Part of a small language model's weights: width 256, a variant of Muon for these matrices.
Each number is 50 + 12 x the weight over its row's rms, rounded and kept within 0 to 99. Layers, rows and columns count from 0. The size before them is the row's rms in percent of the matrix's.

# layer 3 MLP down (transposed), 1024x256, rms 0.0511, rows 974-1023, columns 128-191
107:37 59 51 36 26 28 59 58 50 68 35 50 50 50 45 55 50 39 55 36 62 41 71 64 55 43 61 57 66 51 42 40 61 60 55 45 54 71 49 46 65 59 60 58 49 52 48 55 34 46 49 41 63 72 58 56 39 56 33 51 68 61 61 75
100:85 38 46 58 59 41 45 56 58 62 57 46 48 41 45 43 61 68 59 48 37 43 63 46 21 51 76 34 56 41 28 45 25 32 33 36 36 45 48 35 30 45 51 67 50 29 66 51 41 48 48 48 45 38 68 51 51 62 45 37 46 58 36 44
099:56 61 31 46 37 58 56 66 45 18 45 51 61 54 29 27 50 42 32 43 36 39 59 47 42 65 39 51 50 38 40 45 64 56 22 56 46 60 51 64 68 48 57 61 50 42 53 58 40 65 48 41 61 71 62 26 61 64 36 26 54 50 35 61
104:77 31 43 42 57 59 57 48 40 54 53 47 35 61 54 52 39 43 41 51 73 54 60 67 62 60 38 57 42 43 51 46 54 60 48 44 53 52 54 47 55 52 45 38 59 40 48 23 28 51 45 34 55 72 45 42 24 41 38 53 52 48 48 63
096:37 53 50 63 44 53 44 42 71 49 44 63 74 42 63 66 57 56 41 67 42 68 75 71 47 71 48 67 43 66 37 62 60 35 35 64 55 65 69 45 42 40 50 53 54 43 61 66 67 36 42 53 62 59 56 63 43 68 45 74 54 49 53 39
100:56 57 57 57 33 37 53 54 53 67 51 69 49 73 67 37 53 55 61 49 53 69 44 43 29 59 50 54 79 56 31 52 50 32 74 36 66 50 49 45 54 47 31 56 32 29 52 51 64 59 50 50 54 37 58 55 55 58 45 49 40 24 35 62
110:36 62 29 67 43 79 41 64 38 39 46 46 41 37 62 40 67 56 44 53 39 62 58 32 51 69 36 51 52 48 74 38 37 53 61 42 51 48 23 59 51 51 56 40 46 66 60 51 55 42 30 38 49 48 53 50 47 37 43 64 36 53 50 45
063:53 47 48 39 45 63 46 53 31 61 35 61 30 52 50 61 68 35 49 43 42 49 14 41 58 46 60 58 45 77 41 38 45 47 68 44 48 38 29 54 50 51 52 45 51 30 19 37 57 58 74 59 48 45 50 30 35 60 33 43 48 69 45 44
100:50 50 60 46 52 28 65 40 52 37 57 66 54 58 48 59 72 33 61 36 64 51 55 56 31 59 27 49 57 65 28 59 37 46 46 39 27 55 51 40 46 75 61 40 46 64 57 51 56 58 58 74 51 32 71 11 40 67 40 34 56 54 41 39
102:43 35 51 61 46 55 47 56 43 59 45 56 68 53 76 37 32 54 45 38 67 70 61 57 43 50 47 33 48 51 48 48 18 45 17 30 51 31 43 60 42 46 48 54 62 55 64 54 42 45 44 40 41 35 44 83 63 45 54 48 39 64 46 38
087:43 48 58 48 55 48 54 51 56 51 54 43 49 52 60 49 51 31 54 57 54 45 66 63 57 52 58 39 57 50 49 48 41 56 42 36 44 52 49 25 31 61 55 60 78 47 63 42 65 38 70 64 53 46 36 52 51 30 58 37 57 24 49 41
107:33 71 34 49 39 43 52 52 46 59 46 42 46 37 63 77 44 55 41 66 60 62 55 49 65 47 36 45 54 48 31 51 57 78 59 49 50 28 40 45 45 44 59 54 32 78 59 40 66 42 39 53 30 46 57 37 51 55 56 49 53 42 65 48
112:41 36 59 60 44 44 40 44 49 35 51 65 46 40 57 43 53 50 56 53 52 53 58 23 77 69 46 45 50 45 44 46 37 56 46 48 46 47 36 53 34 40 37 65 49 55 54 34 51 58 58 44 32 29 63 50 39 30 39 53 49 78 59 54
091:45 45 37 39 31 51 61 60 62 56 55 47 43 43 36 78 72 53 61 50 53 65 33 57 36 31 65 36 61 53 50 54 55 65 49 49 71 57 54 45 45 69 66 29 61 56 30 63 46 38 27 69 80 54 33 54 58 54 51 53 38 69 51 35
104:61 49 63 57 74 52 51 55 48 51 35 46 50 54 33 60 47 40 53 53 63 41 71 47 38 57 47 49 63 68 48 51 50 52 49 49 47 47 46 49 55 33 34 54 61 27 40 52 75 56 50 47 52 38 67 43 43 49 62 61 21 46 72 70
096:29 46 41 51 40 52 59 51 57 53 51 58 41 51 63 52 63 50 54 31 46 61 52 61 49 21 62 39 62 34 55 59 56 38 46 60 44 52 43 65 49 62 68 41 47 46 31 45 45 77 49 47 48 39 48 55 59 59 39 55 41 67 50 39
106:29 62 74 56 33 47 58 50 60 46 71 68 47 45 71 26 30 55 52 54 54 56 45 58 46 63 66 53 35 58 57 40 41 56 52 61 80 47 41 50 42 36 61 63 44 60 50 49 66 59 51 52 24 50 37 55 64 34 55 54 42 49 40 57
092:62 53 43 48 55 54 41 40 61 50 54 50 30 76 56 52 44 49 23 63 42 57 26 57 67 42 37 71 61 75 38 39 44 60 50 36 54 42 61 41 49 30 70 45 58 54 18 22 36 64 66 61 51 29 47 54 59 30 40 48 47 56 48 56
110:38 58 29 38 44 57 54 36 56 71 87 49 53 46 31 51 50 47 44 57 34 68 71 44 58 56 41 57 51 54 37 63 48 33 50 73 56 60 47 63 49 57 41 41 42 44 45 51 53 44 61 45 41 46 50 21 33 65 42 53 40 53 69 41
107:33 49 38 67 66 75 62 58 54 37 38 58 39 39 45 36 46 43 64 52 55 31 36 59 22 33 65 50 62 35 34 54 67 66 42 53 33 61 46 56 56 57 60 52 43 27 44 63 59 67 46 47 29 59 48 40 49 45 26 37 41 44 69 57
106:36 44 39 52 47 73 61 43 47 63 31 38 50 55 60 42 66 38 56 47 56 46 40 29 38 61 68 73 32 41 35 64 58 55 37 35 68 49 70 54 44 68 56 39 56 45 57 27 29 31 84 44 43 58 50 68 41 67 63 49 37 41 52 47
101:62 66 46 67 39 50 29 55 54 45 49 54 39 49 33 38 10 56 54 81 57 68 52 45 58 54 73 55 45 58 56 59 46 33 47 36 45 53 56 46 50 42 37 46 40 34 45 53 54 55 70 47 56 31 54 57 55 55 45 57 48 59 65 41
102:58 60 57 51 71 46 52 51 67 53 54 50 40 56 44 57 44 47 35 59 46 45 48 56 39 46 53 30 53 52 53 35 30 58 23 48 54 58 54 49 38 57 31 64 72 33 72 45 56 53 39 53 62 33 34 48 61 42 48 74 62 50 43 42
104:58 47 26 20 52 43 54 36 76 75 54 71 37 60 57 48 58 54 32 39 42 54 71 58 36 38 51 47 47 45 38 64 38 75 54 36 56 63 62 58 37 84 44 53 33 47 52 58 50 75 39 67 57 57 51 46 40 50 68 40 46 40 44 46
101:00 49 52 44 41 49 53 62 68 58 63 61 47 43 49 52 61 57 61 51 67 34 59 59 39 40 41 52 31 38 54 43 68 35 28 33 34 47 49 53 49 59 50 61 62 43 56 41 50 48 55 34 29 33 46 49 64 44 58 87 64 49 47 41
101:32 50 59 36 47 73 49 49 68 57 56 53 31 41 49 81 55 53 63 56 39 26 49 57 38 39 47 61 23 40 53 27 43 31 44 52 42 20 45 44 38 37 62 33 39 81 42 56 61 55 62 35 34 34 44 50 61 51 52 70 44 74 37 37
108:47 28 58 57 72 49 56 43 51 42 46 50 51 54 43 69 67 43 21 43 43 62 49 44 64 48 42 55 41 28 52 41 36 33 52 38 57 45 52 53 33 35 21 35 76 24 72 33 54 45 46 51 52 44 50 68 42 40 38 47 62 50 60 37
099:54 55 45 57 33 81 61 54 29 39 53 62 60 51 48 51 55 54 53 61 57 46 29 47 64 49 28 53 59 50 51 49 72 66 50 47 44 43 61 47 29 41 49 23 42 43 47 63 46 52 55 52 59 45 37 29 67 50 34 46 41 70 47 52
091:62 60 44 44 79 52 52 45 64 37 63 49 80 55 61 78 58 57 54 65 62 53 50 52 58 36 46 49 40 49 44 59 66 52 59 40 53 50 63 57 29 50 45 62 63 40 55 47 50 60 53 31 56 47 37 39 47 55 67 35 78 49 45 68
104:55 41 43 48 42 58 44 40 61 41 47 55 48 46 46 52 40 76 51 51 39 77 55 47 53 36 50 50 58 59 58 51 47 32 35 37 57 48 64 44 41 68 58 60 60 22 54 38 19 65 91 48 56 55 60 51 41 55 59 46 33 36 58 66
102:31 44 20 50 50 46 59 29 33 49 41 53 40 41 52 59 19 34 38 74 67 58 63 60 58 54 51 61 50 46 37 60 42 52 59 47 54 36 52 43 61 49 36 50 36 65 60 57 56 55 44 51 44 61 47 64 46 48 40 45 69 60 48 49
095:57 40 35 44 53 73 58 30 46 44 44 58 53 63 47 47 51 47 46 34 26 48 28 52 64 52 57 45 37 65 42 78 76 25 48 37 48 36 70 70 65 60 64 52 45 69 56 40 61 53 45 50 45 44 46 48 64 68 88 45 57 49 64 35
102:56 38 69 54 42 50 54 70 64 43 52 34 72 47 49 46 40 24 50 55 46 39 40 52 41 64 47 43 36 57 32 47 70 49 23 60 52 45 31 40 64 35 60 62 63 47 31 82 32 50 59 65 62 50 54 55 57 55 47 49 53 51 42 33
108:65 45 44 56 33 54 32 76 39 51 44 56 47 33 28 53 45 52 49 31 58 49 51 40 56 62 37 66 34 41 51 50 44 44 35 48 24 66 57 24 38 31 56 45 32 39 74 56 48 52 51 65 49 43 57 56 57 51 56 43 46 55 57 44
099:62 51 45 38 46 32 75 44 46 66 66 50 39 37 38 62 32 42 53 51 47 53 22 46 59 54 50 44 56 42 46 42 64 61 52 48 54 39 20 32 52 42 89 28 19 45 51 50 53 62 54 52 34 39 55 50 55 51 52 55 44 52 39 30
107:47 47 55 34 64 31 40 48 45 51 55 37 74 39 62 55 85 60 51 55 51 34 24 71 46 49 61 51 34 44 80 56 70 54 68 57 50 47 33 58 62 31 72 34 39 53 68 53 41 46 62 49 54 35 59 61 33 54 44 32 43 52 49 51
093:49 59 52 27 40 44 64 49 41 56 57 69 39 53 53 37 60 49 43 62 47 46 44 47 64 47 24 58 49 59 47 53 60 27 42 35 38 60 35 41 44 53 59 48 58 50 48 60 67 69 31 72 79 55 39 23 34 54 47 39 43 59 56 51
105:52 39 27 37 43 73 40 47 45 50 65 59 30 33 45 56 57 66 34 53 39 42 44 43 17 63 43 55 46 61 33 34 50 42 68 09 63 34 40 54 49 74 60 42 50 51 57 39 43 59 53 48 36 50 60 53 71 45 52 49 41 52 57 43
116:49 62 59 29 25 47 36 50 52 38 49 33 57 51 48 51 33 45 49 50 55 67 68 52 76 45 43 48 61 62 59 51 45 72 45 32 45 53 58 33 50 61 35 40 71 52 56 53 50 51 47 50 73 73 69 44 50 54 53 48 47 44 47 40
095:47 56 77 48 43 38 58 64 33 34 35 56 38 33 47 49 56 61 41 84 43 65 67 52 40 50 35 41 34 49 55 41 37 51 63 55 51 51 41 44 33 57 59 61 73 56 64 50 57 51 61 45 34 36 46 45 44 67 27 72 46 56 66 58
104:40 52 43 58 38 56 68 52 50 34 62 45 51 36 70 63 62 72 66 21 53 56 65 38 45 50 54 50 39 51 59 32 49 47 56 36 67 46 59 55 51 46 67 59 63 44 63 36 44 65 44 62 34 60 45 75 43 67 54 64 53 47 62 47
097:44 43 41 62 00 41 51 43 51 35 47 52 26 29 42 38 43 55 56 39 52 36 52 64 42 53 28 41 28 18 15 46 65 42 65 54 60 62 46 49 51 52 57 62 36 66 49 43 52 35 65 44 47 41 61 59 20 63 59 49 53 50 48 49
097:35 37 38 60 43 33 44 68 42 58 53 46 33 54 59 45 66 31 50 36 56 30 38 52 55 46 45 58 65 48 56 67 39 40 21 69 63 50 47 51 42 47 47 54 44 54 38 68 58 55 52 67 52 35 36 64 37 38 48 47 44 55 38 40
104:64 58 53 61 57 55 62 14 60 49 46 36 56 45 39 40 33 39 46 29 47 60 56 44 29 26 67 61 23 47 59 59 61 41 46 53 58 66 63 56 54 53 61 53 64 44 26 55 33 26 58 43 60 63 57 44 24 65 55 51 29 45 47 36
089:82 34 31 57 44 68 39 70 66 66 41 52 52 56 30 44 44 42 38 60 69 43 45 34 47 50 59 39 48 58 47 52 62 31 72 75 34 67 49 38 39 67 67 63 73 41 52 53 40 62 25 43 49 44 52 30 42 59 32 67 38 50 55 45
103:45 50 40 43 75 78 43 63 48 37 41 55 62 64 50 60 70 36 59 76 38 41 45 38 58 74 43 13 59 53 46 42 67 41 61 35 25 29 36 40 56 51 53 35 64 50 44 45 53 59 49 50 39 55 58 37 44 70 56 48 21 56 50 60
095:50 78 33 27 65 57 79 37 49 56 58 50 45 34 50 62 63 45 33 31 43 49 45 34 44 51 57 35 70 41 35 40 60 60 48 33 63 46 37 58 57 57 52 51 42 52 43 56 44 55 47 34 44 45 61 64 36 59 45 48 63 53 42 73
093:56 73 60 61 29 58 69 32 59 36 40 40 46 59 61 51 44 45 36 59 45 67 70 54 44 55 58 62 61 57 54 42 66 36 60 76 53 50 51 42 52 59 26 42 56 25 38 59 37 42 60 43 66 50 32 30 47 47 64 53 43 67 51 50
109:60 33 41 51 56 48 44 67 73 50 46 36 17 65 50 51 52 15 36 61 23 58 54 69 47 37 47 49 51 67 32 28 49 64 50 37 51 40 50 45 44 41 29 58 31 35 53 48 71 51 61 28 42 58 61 60 63 52 33 28 61 54 53 52
106:51 45 33 53 57 41 56 56 38 52 48 36 51 57 41 49 69 43 34 49 41 48 47 62 42 29 38 48 33 57 38 39 48 48 41 57 68 48 56 39 59 57 50 33 68 53 51 33 38 35 70 57 59 45 40 55 48 73 38 53 48 32 42 48
# layer 3 MLP up, 1024x256, rms 0.0509, rows 975-1023, columns 128-191
102:27 73 43 48 40 49 55 45 42 17 67 51 57 61 55 51 34 33 48 43 62 45 47 49 66 41 14 49 43 43 69 47 50 63 52 55 60 50 63 59 59 67 45 56 52 41 27 53 52 47 61 48 57 58 50 50 36 30 57 63 63 43 68 46
101:52 49 64 56 77 37 64 44 65 61 52 52 41 58 57 74 42 59 65 63 45 55 45 53 59 57 70 69 43 80 45 50 49 54 75 51 49 55 28 53 30 61 58 43 52 45 66 48 51 43 48 44 46 34 66 62 39 72 59 72 31 23 57 53
099:33 72 49 48 25 36 47 61 62 51 39 41 67 52 37 39 49 57 48 53 36 32 54 24 48 48 69 44 56 54 61 61 66 44 39 65 66 49 43 37 33 39 51 50 46 70 48 60 47 58 34 42 58 46 53 56 70 72 70 63 45 53 58 31
101:57 40 50 37 54 41 34 59 37 53 56 44 35 51 51 41 44 39 49 41 56 23 33 46 45 28 38 26 57 37 65 45 22 51 57 43 46 46 36 56 54 60 39 41 34 51 53 35 44 66 70 47 29 26 50 41 63 27 56 38 44 63 46 59
100:55 62 54 44 51 49 40 40 49 50 44 33 52 35 36 50 39 60 43 51 40 22 65 51 62 34 53 46 36 35 67 32 57 57 29 55 41 62 51 66 52 62 51 44 51 64 56 46 64 58 45 40 52 53 63 36 61 41 57 50 54 62 57 42
104:55 34 56 20 49 54 54 54 56 56 37 47 56 57 51 63 46 55 56 57 61 44 46 32 56 27 41 54 63 53 32 56 68 30 51 42 85 65 60 50 49 37 56 49 58 53 46 45 34 52 52 45 53 39 44 33 27 46 70 32 52 45 32 70
064:39 47 34 46 52 38 59 51 52 53 47 50 53 29 65 53 45 44 47 39 45 48 52 57 38 53 73 48 54 62 47 67 48 60 35 22 37 47 38 67 33 57 43 45 48 50 35 54 16 54 40 39 51 39 42 37 65 47 40 71 33 51 51 28
106:61 65 45 51 69 75 32 69 49 64 53 33 42 42 47 33 34 60 41 73 47 49 52 61 63 47 51 58 46 45 69 38 40 48 47 55 77 46 36 61 47 33 31 65 64 44 52 49 40 34 55 26 58 58 34 86 70 22 58 80 55 58 65 69
114:54 59 61 39 62 54 52 42 51 50 50 39 39 49 25 43 56 42 51 66 35 32 38 35 64 41 38 50 57 29 43 53 84 53 66 64 57 76 65 47 62 57 53 28 22 40 35 42 50 44 64 59 58 74 60 39 33 56 55 59 50 36 55 70
085:64 42 50 32 61 47 68 67 59 44 48 32 64 41 41 44 49 67 64 47 30 55 44 36 44 39 45 47 43 43 25 47 65 40 51 61 61 53 57 52 81 43 61 45 16 71 41 51 46 50 43 43 52 45 56 55 56 72 40 68 39 65 50 51
106:57 33 67 62 55 65 45 42 43 29 59 42 33 66 36 46 38 43 59 27 52 35 40 66 58 38 50 46 36 51 66 54 45 32 41 46 57 58 65 37 55 43 54 38 61 41 40 57 12 63 49 58 59 39 49 49 60 39 38 48 50 62 31 47
113:68 65 39 49 58 60 69 65 45 67 47 27 65 51 44 71 45 40 45 41 36 45 51 71 38 34 55 46 52 56 60 46 66 52 49 40 55 48 72 57 56 58 67 50 34 42 50 59 51 51 47 54 48 71 48 39 51 69 63 30 56 37 35 55
088:49 67 69 49 74 66 35 63 77 44 56 47 58 67 50 36 49 48 43 57 44 45 51 42 39 37 49 50 15 41 48 54 57 51 51 39 35 44 41 49 53 57 41 51 64 44 45 37 39 72 72 20 39 39 70 47 63 51 62 46 58 66 36 69
104:46 51 35 22 28 43 56 50 62 37 64 30 41 59 62 55 35 66 51 50 33 33 39 63 61 39 54 52 56 53 61 46 61 54 48 63 39 48 38 54 53 47 63 49 49 49 67 50 36 53 35 44 64 61 48 57 49 43 54 36 71 65 34 34
094:61 60 54 51 52 45 66 42 24 51 58 41 59 41 52 56 37 54 51 63 43 36 42 46 39 72 37 60 52 52 57 28 36 77 46 65 46 53 62 34 47 49 29 51 66 54 47 51 53 37 51 38 55 46 49 52 46 57 72 38 47 42 45 63
112:55 36 33 37 40 63 29 44 28 70 34 34 52 52 51 64 54 50 64 45 41 36 47 37 58 48 44 42 59 64 30 52 53 33 52 43 33 43 57 50 46 75 38 47 48 68 57 63 36 39 45 40 83 40 64 54 49 53 53 44 51 63 70 42
092:22 37 56 44 57 54 37 48 35 65 44 53 61 51 45 55 69 83 66 64 66 50 60 50 36 60 51 35 54 49 44 51 43 45 38 75 41 41 50 58 59 62 44 64 37 49 72 65 60 29 64 57 61 69 58 57 52 46 45 38 30 46 60 53
103:25 34 66 60 57 62 52 72 30 21 34 51 70 33 48 49 53 53 59 45 48 43 46 57 58 48 56 50 59 52 60 18 44 56 25 29 44 53 52 41 38 42 68 59 59 62 60 49 45 66 46 49 50 68 26 53 68 49 69 47 50 44 46 42
100:51 39 55 40 42 39 35 52 39 54 63 49 66 54 56 63 41 56 44 42 55 56 65 40 46 63 43 66 49 52 62 51 37 35 51 45 60 56 67 44 41 28 58 56 56 73 35 41 47 45 47 48 46 54 48 40 69 67 64 56 55 41 43 52
111:57 59 50 46 42 41 53 67 31 33 73 55 60 36 43 55 34 33 54 52 41 61 57 56 53 37 45 28 55 38 60 41 50 47 45 58 43 58 41 45 37 34 49 64 50 43 52 41 46 71 23 41 51 40 66 38 75 45 52 50 53 33 32 32
102:30 35 64 40 74 52 64 46 44 42 44 38 64 37 66 55 63 38 59 27 53 29 38 46 47 46 51 38 73 56 36 45 57 65 45 44 41 62 49 51 63 58 64 67 72 54 58 44 45 48 34 43 50 65 54 26 59 49 55 51 39 48 37 48
106:47 53 33 54 57 51 50 43 35 59 39 28 59 44 49 32 61 57 59 21 55 72 63 52 60 63 34 65 43 37 47 54 70 43 68 49 33 28 41 34 53 44 66 52 23 62 32 56 45 57 60 38 26 63 74 55 58 62 48 29 50 52 52 58
099:49 51 67 70 57 60 61 50 37 47 52 37 59 42 44 53 47 39 54 58 64 37 32 27 76 49 72 54 64 57 64 51 61 26 54 66 50 71 28 49 52 38 53 69 56 30 48 39 48 21 40 35 50 28 62 55 64 48 38 53 47 58 42 51
103:96 55 47 48 79 41 45 21 45 34 41 53 47 43 43 48 35 39 49 50 23 52 46 34 41 54 53 60 71 59 61 59 32 61 55 57 59 50 29 49 54 50 45 53 45 59 54 57 47 57 58 56 66 65 44 55 36 52 36 31 31 57 69 63
109:50 40 46 51 38 56 55 50 34 55 45 50 64 46 54 28 55 39 51 53 49 68 39 37 65 58 59 51 83 46 44 69 66 77 38 47 57 76 50 64 56 60 44 67 62 34 48 45 54 44 49 34 57 65 44 54 42 68 60 36 50 26 65 46
113:37 65 51 44 42 56 58 65 37 37 60 47 63 51 58 21 34 56 66 65 66 43 43 56 31 40 67 39 50 45 61 60 47 69 42 56 44 55 55 48 69 67 67 45 37 51 34 58 58 42 52 52 37 43 32 37 66 49 57 45 46 50 39 59
097:65 57 43 47 48 47 43 64 74 54 46 47 49 55 47 46 44 50 54 41 60 53 71 60 66 72 73 54 32 47 42 48 30 50 73 38 63 54 46 57 66 48 45 71 54 51 50 50 47 52 44 58 46 67 61 40 22 41 61 65 57 32 47 56
085:27 49 51 79 44 53 46 54 39 56 48 32 41 36 26 38 49 47 56 61 55 61 47 40 47 55 60 44 57 56 51 39 49 30 42 36 48 41 42 53 59 51 43 45 53 53 40 56 39 41 45 65 37 53 51 58 56 45 54 62 32 48 43 32
107:51 53 59 50 51 41 54 60 54 55 54 49 55 54 53 50 41 54 45 49 62 24 39 69 55 44 56 66 44 64 50 65 47 62 51 53 48 46 34 53 40 58 50 59 46 59 48 58 58 35 15 48 46 42 31 57 50 51 48 57 55 48 41 20
101:52 64 75 54 47 60 48 66 49 56 47 48 51 49 61 42 74 36 53 27 21 51 45 34 54 44 71 49 47 55 63 34 62 64 39 67 44 61 28 53 40 53 56 70 64 38 17 51 53 61 38 44 61 45 47 36 56 60 65 54 21 63 48 48
096:46 58 68 49 43 36 39 65 62 52 40 46 41 49 57 45 59 42 48 86 70 60 58 64 15 44 60 68 78 51 51 22 20 51 48 55 60 72 28 44 34 54 57 40 52 39 50 66 47 36 54 43 48 53 60 46 43 48 29 51 50 56 46 74
108:51 52 33 49 42 56 28 38 25 50 35 75 44 48 48 62 58 73 45 45 58 56 59 52 55 65 47 57 46 39 72 61 38 67 63 53 43 34 63 58 35 50 42 41 39 70 60 31 56 54 57 43 42 59 47 47 34 39 44 49 33 48 50 42
115:45 68 55 49 57 42 57 42 57 38 58 44 57 67 52 51 53 41 55 71 63 53 44 58 54 50 69 32 46 55 44 40 46 57 65 46 84 42 46 56 49 73 37 57 47 42 36 56 45 46 48 36 50 57 49 56 43 45 41 59 56 45 45 61
098:42 50 33 81 54 58 33 60 53 44 44 54 79 57 58 42 69 36 46 37 58 61 52 54 23 47 39 54 54 44 49 60 42 35 39 53 32 57 75 60 41 46 40 49 69 39 59 42 62 32 55 45 55 48 55 53 47 42 44 41 45 51 32 66
105:39 48 46 49 42 66 65 55 55 51 63 58 30 60 52 50 17 44 46 64 24 64 66 31 37 41 28 36 69 59 23 45 36 47 23 51 62 43 62 66 44 53 29 52 46 65 47 38 70 48 45 48 44 46 49 39 71 55 50 64 52 60 38 66
094:55 42 62 51 62 59 36 64 61 38 41 15 49 39 52 49 51 52 67 46 55 46 57 50 39 56 55 54 48 37 35 45 45 49 51 64 53 35 67 46 35 49 43 52 63 47 71 46 48 43 66 30 22 64 64 63 72 55 47 47 52 32 59 47
104:45 49 76 55 58 35 56 50 55 56 36 30 60 58 73 53 42 42 46 43 42 55 53 46 75 41 51 52 41 53 52 75 54 68 46 82 58 69 70 37 51 51 47 71 35 56 59 53 53 42 40 57 51 63 50 55 31 72 41 45 45 60 54 55
107:36 61 56 54 62 39 52 39 52 52 64 45 61 34 54 37 37 54 41 59 32 36 49 46 43 46 65 41 44 51 42 46 55 38 30 88 58 43 41 66 21 47 57 55 29 58 52 18 46 72 39 31 36 40 23 58 43 30 55 44 37 45 59 44
093:70 42 36 57 38 61 45 40 69 68 84 50 53 61 56 41 52 56 65 25 56 56 37 70 63 48 60 60 43 55 41 55 48 62 41 42 51 36 58 45 73 54 42 55 39 36 33 22 42 41 52 57 55 63 43 46 60 30 64 28 53 45 56 57
112:69 35 60 57 58 49 40 38 60 83 40 54 45 57 47 20 44 39 35 69 47 54 60 70 43 68 47 48 53 44 34 52 41 41 46 57 27 42 74 49 52 65 48 46 41 45 34 54 47 35 51 50 67 55 48 45 40 45 58 49 57 45 53 56
094:45 61 66 27 90 50 54 61 53 57 39 54 70 51 58 46 61 41 59 50 52 57 55 42 55 56 60 48 58 62 66 53 54 48 30 59 53 43 44 60 33 46 55 33 59 37 66 72 53 49 24 48 48 58 49 56 64 64 35 68 31 57 54 53
095:69 48 66 30 61 60 58 39 61 56 72 50 69 66 44 43 33 64 32 72 35 61 50 44 35 58 48 44 43 55 54 40 61 70 55 40 49 53 42 46 48 54 49 50 48 68 75 19 30 50 44 29 55 30 47 67 52 55 40 80 41 53 55 64
098:53 43 54 56 46 68 47 83 48 53 44 49 36 47 74 53 46 62 53 54 41 37 57 62 55 75 38 60 71 53 64 39 49 59 55 43 41 45 60 28 26 48 52 63 44 48 66 53 52 49 50 58 58 46 56 56 73 49 42 62 66 48 49 49
091:45 63 61 36 50 50 48 42 35 38 59 62 39 39 57 45 67 80 60 39 48 59 35 74 57 55 43 42 49 38 38 54 58 55 22 35 54 41 61 84 53 57 47 42 28 43 38 40 61 56 42 48 36 55 79 53 55 58 53 45 59 46 51 59
108:35 61 48 55 39 45 57 33 60 62 49 53 44 43 41 57 43 59 29 42 56 60 35 73 49 37 34 88 48 62 65 34 33 62 30 66 61 67 73 60 55 58 71 81 37 46 50 55 45 58 51 35 46 34 30 55 62 33 56 49 47 44 52 41
095:47 45 66 67 26 43 26 64 46 54 44 57 50 58 47 35 35 57 53 73 63 53 57 62 52 37 28 57 33 65 63 53 31 52 44 32 43 54 53 42 40 32 33 43 42 31 54 46 55 35 48 64 75 51 56 40 38 48 52 60 32 53 54 35
093:63 31 56 52 57 24 13 62 25 65 51 48 64 49 55 37 47 44 69 63 47 60 53 42 73 45 51 60 43 42 62 52 50 56 33 34 43 59 58 56 58 45 79 66 35 53 59 34 51 55 61 56 41 42 74 74 45 55 24 44 40 46 63 50
110:32 62 61 49 36 83 57 57 30 54 79 69 57 32 49 42 54 68 63 37 44 43 44 54 61 53 60 59 38 58 56 79 37 33 54 58 56 59 40 64 47 54 72 51 73 50 41 44 41 39 37 75 49 30 25 52 42 50 58 52 31 43 50 42
110:53 57 73 40 46 47 24 32 46 39 42 56 56 26 71 53 52 52 53 31 61 56 47 53 49 78 61 54 62 53 58 67 53 32 26 49 41 43 50 60 54 35 70 67 45 68 54 53 47 56 39 51 47 49 65 51 42 39 57 43 43 62 63 64